Weights of a small transformer language model.
Size: 14 layers, width 768, MLP 4096 SwiGLU, 194M parameters.
Architecture: LayerNorm before each block, learned positions, biases, tied embeddings.
Training: a variant of SOAP for these matrices, 779M tokens.
Each number is 128 + 24 x the weight over its row's rms, rounded and kept within 0 to 255. Layers, rows and columns count from 0. The size above them is the row's rms in percent of the matrix's.

# layer 9 MLP up, 4096x768, rms 0.0703, rows 1740-1761, columns 192-239
size [ 94  99 100 105  97  95 100  93  98  93 102  92 104  94  94 100  96  99  96  97  99  91]
[[156 126 128 127 156  91 125 133 161 148 167 138 147 124 119 147 118 164 100 139 145 130 125 129 143 144 138 175 125 102 152 112 129 113 129 168 157 151 146 151 126 128 103 132 148 149 144 152]
 [ 80 107 118 142  99  98 111 115 146  75 105 113 187 135 108 114 130 123 142 145 155 169 148 132 158 120  87  90 120 174 107 115 147 135 133 117  94  99 153 157 124 147 103 140 148 125 133 141]
 [112  85 154 151 118 104  99 112 124  99 115 150 111 145 133 113 126 174 168  97 141 143 115 115 115 155  97 111 107 134  87 128 126 107 111 141 112 112 130  88  97  98 161 107 133 125  86 120]
 [122 104 112 125 137 106 112 131 104 145 130  66 128 119 132 129 108 140 116 121 150 119 101 161 115 137 132 114 113 118 166 133  91 158 139 150 137 108 128 120 101 120  74 138 118 161  77 123]
 [137  98 173 124 168 106 128 194 114 134 155 125  81 166 140 149 159 142 117 108 126  97 181 126 108 172 135 178 152 136 110 141 141  99 184 146  82 153 165 115 107 141 106 159 123 189 120 130]
 [134 141 138  99  97 153 118 159 131 109 129 146 141 154 118  97 117 132 130 122  96 116 188  98 105  83 139 137  88 130 116 134  88 129 142 149  80 160  89 101 115 142 151 129 161 170 132  52]
 [131 159 106 103 109 158 117 135 138 153 143 163 118 138 117 119  77 135 125 122  68 124 116 142 164 131 110 174 128  93 152 112 150 137  96  56 176 123 148  89 150 112 120 135 131 134 150 126]
 [104 107  78 125 151 100 141 191  80 120 137  96 175 162 160 150  96 157 172 112 111 122 131 123 174 121 117  81 143 121  76 126 118  75 112 119  98 100 102 160  95 125 138 132 146 130  87 113]
 [147 141  88 106 132 153 189 117 156 158 110  76  98 117 126  92 161 108 127 116 148  88 146 103 167 157 146 102 116 120 114 119 116 136 116 123 170 129 155  93 129 146 132 124 161 148 133 128]
 [134 157 120 133 109 128 145 141 142 144 171 146 159 126 127 115 130 142 134 130 138 102 120 123 145 172 126 161 112 160 145 102 151 125 154  97 110 131 140 159 189 151 175  92 131 124 144 149]
 [108 139 132  83 176 122  91 123 144 142 132 165 146 136 131 144 144 171 146 135 116 129 121  93 130 131 155 123  78  88 101 127 116 138 163 115 125 134 121 123 119 129 121 142 146 114 155 163]
 [151 109 126 136 170  92 138 130 123 143 155 132 142 129 105 150 126  89 160 127 123 169 137 140 133 139 136  86 137 167 141  95 130  83 169  88 139 115 125 129 149 123 142 150  94 126 133 142]
 [120 149 148 149 143 144 119 115 164 148 180 156 107 140 150 145 131 122  89 114 126 156 167 108 147  97 151 149 131 159  63  92 117 150  99 128 125 117 147 137 141 137  89  93 165 134 127 118]
 [151 166 117 156 103 147 166  95 170 158 137 107  88 101 125 136 159  82 141 182 119 147  91 177 148 113 135 155 137 146 136 121 153 177 136 110 172 132 136 122 107 133 107 146 188  89 148 104]
 [126  99 101  81 116 133 112 145 102 151 137  81 190 156 116  86  97 150 135 125 145  91 139 130 136 137 144 119 139 143 161 116 134 107 147 141 125  59  94 107 141 147 169 146 126 178  94 136]
 [121 106 119 160 109 135 105 107 121 132 134  88 147 131 122  87 115 132 143 131 125 114 133 147 140 135 170  92 106 117 120  96 127 131 106 150 133 163 133 108 148 101 138  78 114  94  99 136]
 [183 139 111 117  75 125 177 171 123 108 126 136 158 118 150 124 159 159 124  91 111 140 175 144 130 129 142 125 155 156 164 142 138 124  96 148 116 115 158 130  85 140 135  77 117 115 146 128]
 [169 170 152 138 141 133 154 113 105 169 116  91  87 122 118 132 136 144 145  89 111 106 144 147 113 126 199 114  78 123 150 160  81 116 139 131 118 129 105 106 136 158 171 154 111 135 109 114]
 [139 105 158  99 153 132  93 126 132 133  90 110 132 160  91 186 142  98 116 124 115 142 108 107 146 179  74 116 129 144 150 123 111 130  97 121 126 141 131 121 141 103 126 135 140 128 179 152]
 [123 126 120 168 151  88 153 125 101 133 136 121 164  79 135 114  91 132 160 145 130 100 112 124 127 144 104 142  92 104 182 140 132  84 122 139 132 127 100 141 112 158 140  99 135 149 103 143]
 [112 100 103 147  96  75 133 138 129 130 101 120 132 142 140 124 141 105 115  94 154 161 103 148 154 116 107 151 134 131 162 169 130 142 108 157 150 121 144 159 123 134 147 167 130 103 101 132]
 [188 109 118 135 139 150 133 140 128 136 199 100 124 140 129 104 140 107 150 159 122 162 149 133 132 135 121 177 158 101 129 146 115 144 111 140 122 133 106 133 122 105 106 148 137 148 157 140]]
# layer 9 MLP down (transposed), 4096x768, rms 0.0674, rows 1740-1760, columns 192-239
size [ 98 102  97 102 101 100  98  96  94  94 105  97  89  96  97  99  94 102  99  95 100]
[[141  90 133 141 157 116 139 108 121 137 126 137 160 133 163 127 126 108 123 132 137 133 107 106 124 125 147 129  97 146 143 162 140 132 112  97 125  76 144 128 117 150 134 174 175 117 124 140]
 [138 103 110 151 143 150 133 136 120 117 124 154 138 121 149 154 128 147 118 161  77 183 148 142 115 179 113  84 153 136 168  71 102 104 114 164 107 108 123 124 116  95  80 112 137 159 147 130]
 [132 120 124 107 107 103 114  91 138  76 111 122 122 132 114 122 117 137 186 138 138 124 140  90 114 147 136 102 105 125 107 126 122 143 125 125 144 139 154 106  88 145 190 129 121 107 117 124]
 [109 126  66 156 122  97 138 191 165 161 162 131  90 108 158 168  98 127 135 131 124 205  81  90 146  83 127 142 136 140 152 101  83  96 122 168  84  91 136 111 122 151 108 113 132 132 157 142]
 [140  69 187 169 141 147 124 128 135 138 111  91 138 189 136 124 119  85 187 144 107 135 128 141  81 136 103 114 119 157 170 148 110 153 154 138 149 124  71 106 114  88  74 137 106 125 132 147]
 [102 113 136 138 109 104 114 144  92 131 144 123 115 125 130 113  91  92 113 114 122 125 112 119 105 108 139 107  75 115 155 116 107 149 155 119 126  96 139 146  85  95  90 167 151  94 124 111]
 [ 57 143 130 145 164 127 121 174 162 142 128 123 147 129 125 110 105 162 100 154 135 120 119 139 125 136 139 120 160 174  95 107 161 113  89 122 187 148  82 158  85 114 173 177 150 171 138 142]
 [109 151 136 119 133 122 131 170 129 145 149 138 107 129 161 125 176 113 117 182  96 109 146 112 112 111 131 109 153 158 131 130 144 141 114 120 145 124 165 143 127  96 167 112  88 148 129 111]
 [101 110 109  83 153 142  88 145  79 141 149 128 108 132 119 113  96  88 106 122 115 142 121 157 152 131 169 169 147 111 157 139 110 162 149 129 117 125 162 125 124 147 152  99 104 132 145 108]
 [149 107 153 126  93  75 120 116 128 110 125  83 123 134 148 129 118 146 125 165 131 127 146 144 180 125 163 108 162 134 154 130 151 108 119 142 147 116 123 134  89 157 130 111  97 144 100 120]
 [171 177 151 125 144  99 136 113 112 131 137 183 116 118 139  96 148 153 136 164 102 141 154 138  90 146 118 148 105  98 136 147 142 136 136 164 136 136 139 144 149 168 122 109 193  95 132 108]
 [155 136 119 140 127  85 145 113  73 154 129  98 155 140 145  97 162  88 120 124 126 104 149 124  90 150  80 107 107 135 132 119 172 125 141 173 143 130 140 141 141 129 116  91 147 156 109 143]
 [147 155 110 111 100 117 175 153 128 166 147 127 134 132 128 133 100  62  84 124 124 108 120 108 154 141 149 100 109  97 160 201 127 191 161 145 132 161  91 149  84 109  73  81 142 172 123 158]
 [158 125 138 114  87 101 174  71 135 107 147 122  80 115 120 121 110 104 133 115 121  91 153 136 119 128 153 131 102 136 134 111 124 132 109 127  97  97 114 124  93 107 132  89 131  93 126 111]
 [134 115 129 108 130  90 145 118 126  93 122 116 136 186 141 114 109 121  95 139  84 149 131 108 171 130 120 170 132 126 132 141  90 133 119 145 170 134 110 136 149 166 124 151  98 173 118 137]
 [113 148 138 144 143  85 139 143 116 106 103 101  84 168 167  83 153 108 112 135 126 173 102 134 127 131 127 158 125 177 100 156 123 162 159 162 124 101 123  94  58 139 173 142 118 119 130 121]
 [129 150 108 136 141 126 145  89 129 129 120 147 167  81 134 146 141 170 143 153 126 104  94 132 124 151 135 122 115 116 150 106 163 174 159  86  97 149 161 147 143 115 140 152 117 139  84 140]
 [106 117 149 157 148 133 101 118 122 114 139  76 102 131 127 172 133 126 119 149 115  90 186 128 123 165 175 112 133 134 102 128 128 104 167  94 107 143 137 124 136 151 138 161 158 114  88 101]
 [171 193 135 148 116 132 116  88 137 139 170 130  69 111 145 100 114 130 125 113  92 134 143 158 104 142  59 127 116 131 112 145  95 138 126 104 121 127 125 107 137 148 109 128 134 135 124 121]
 [138 126 146  71 116 152 143 133 150 139 171 132  97 105 152 160 108 120 129 155 114 141 130 141  81 134 120 126 132 116  93 110  85 128 146 119 101  82 161 135 162  83 152 118 100 121 153 116]
 [133 150 130  97 184 121  89  73  96 135  90 153 126 127 125 131 144  87 132 159 124 137 125  95 119 132  79 129 103 161 157 173 134 134 143 149 166 180 122 132 108 128 130 140 141 130 106 148]]
# layer 9 MLP gate, 4096x768, rms 0.0695, rows 1741-1761, columns 192-239
size [101 104 102  98  94 102  92 104  91 103  93 103  93  94 102  96  92  92  94 101  95]
[[111 160 139 113 157 158 154 137 135 128 133  95 124 135 132 113 131 128 118  90 123 114  99 119 132 119 157 168 124 138 143 104  96 127 112 104 124 122 183 110 108 116 129 165 108 123 162  92]
 [102 105 139 130 127 100  86 122 122 100 129 140 112 127 128 153 101 159 142 115 112 138 115 128 119 143 107 114 127 115  89 156 154 135  94 133 119 107 141  81 120 131 195 104 162 140  50 107]
 [115 118 114 140 116 148 112 155 108 148 123 149 146 199 145 105 157  62 118 163  99 161 133 133 116  93 143 126 149 110 117  96 143 149 127 152 115 126 136 139 131 102 153 130 115 128  87 141]
 [131 149 163 102 140 124 125 121 117 169 106 140 145 120 104  96  76 144 152 119 132 155  99 104 116 160 162 114 102 141 104 139 120 126 108 107  97 122 171 139  95 160 135 137 110 127 164 123]
 [ 99 134 127 123 174  89 110 115 125 121 138 142 102 145  87 102 157 145 108 133  85 127 122 103 111  94 122  97 140 132 147 112 132 182 126 109  98 140 121 116 145 101 112 100  98 138 112 197]
 [120 124 140 165 145 146 116 133 122 127 143 153 161 133  92 133 164 159 148  95 105 158 141 151 132  99  68 144  57  99 167 127  99 137 147 113 148 137 175 136 140 126 115 157 119 108 163 104]
 [156 156 101 171 108 126 126  94  99  99 120 127 107 101  99 139  97 157 121 136 123 142 129 128  92 144  83 143 100 109 150 101  94 112 136 104  70  84 137 135 137 124 128 101 125 120 128 144]
 [120 148 123 163  94 119 158 142 153 103 114  84 124 131 123 118 177 156 126 133 106 119 129  88 102 157 122 157 110  84 134 149 105 100 146 161  97 139 107  87 146 120 168 105 132 131 175  87]
 [126  88  98 170 134 118 179 142 171 109 160 102  90 115 107 143 114 136 117 111 124  77 188 111 161 138 113  92 115  93 158 140 130 133 143 102 108 126 140 153 148  94 116 184 134 107 129  76]
 [150 135 102 135 123 110 113 104 130  72 144 123 138  86 117 131  94 114  98 147 102  90 107 161 123 131 167 134 119 122  91 134 109 125  86 146 128 103  80 135 127 126 146 164  98 150 132 123]
 [155 155 149  96 123 108 136 115 125 176  90 132 100 133 111 121 150 115 149 139 128 125 136  79 142 138 163 143 121 120 125  95  91 126 112  98 156 105 163 128 170 106  91 130 117 162 151 151]
 [125 142 164 149 133 146 123  78 141 101 146 148 139 132 137 111 156 110 142  59 124 141 143  88 143 132 151 130 153 117  71 130 124 132 113 124 112 123 103 128 149 120 111  94 130 142 149  96]
 [102 130 153  88 120  81 164 137  94 167 105 115 122 117 168 148 111  92 112 124 132 131 121 126 111  95 110 113 188 114  90  99 157 174 143  66 112 153 178 195 145 157 157  90 165 129 131 106]
 [126 120 124 146 151 140 125 141 118 133 121 150 159 115 150 102 111 141 112 138 116 123 124 151 122 132 113  97 144 100 110  97 156 152 112 132 108 121 119 145 115 107 149 110 136 118 111 146]
 [156 127  99 133 114 145 107 102 108 122 160 129 143 139  70 171 109 136  98 138 116 160 135 125 109 141 136 126 182 114 136 123  85 146 146 127 131 113 152 106 138 134 173 128 174 135 124 118]
 [140 150 118 128 131 163 126 146 119 138 129 161 141 134 128 117 116 146 137 106 114  97 106 110 150 136 163 137  78 149 134 125 138 135  98 104 125 190 119 124 137 158 107 112 108 147 103 145]
 [149 144  83 197 141 124 151 128 127 201 129  99 134 146 148  91 147 108 133 112 129 140 146 151  88 133 140 150 173  98 145 138 151 156 127 115 108 147 130 121 170 110 148 133 124 141 195 175]
 [148 134 120 139 132  75 119  81 155 141  94 136 109 129 131 193 112 115 157 120  94 104 111 114 144 159  89 155 125  95 148 130 139 153 117 101 104 131 134 109 124 167 132 114 142 119 153 133]
 [112 124 142 136 145 132 136 153 105 131 121 139 118 120 131  82 128 131 163  95 135 107 142 129 169 152 102 157 120 172 176 142 126 160  96 117 112 174 117 135 155 155 180 120 144 123 132 148]
 [114 131 168  96 138  71 109 113 107 135  80 192 137 172 150 144 139 157 150  83 138  96 138 139 130 153 151 130  89 161 110 160 172 125 126 154 109 143  88 148 164 139 121 158  93 150 143 127]
 [ 78 146 158 149 145 127 106 124  82 129 125 178  90  99 151 123 123  84 120 124 115 128 132 148  81 161 163 117 161 125 174 126 158 125 126 118 132 144 149 134 147 131 107 153  75 179 151  65]]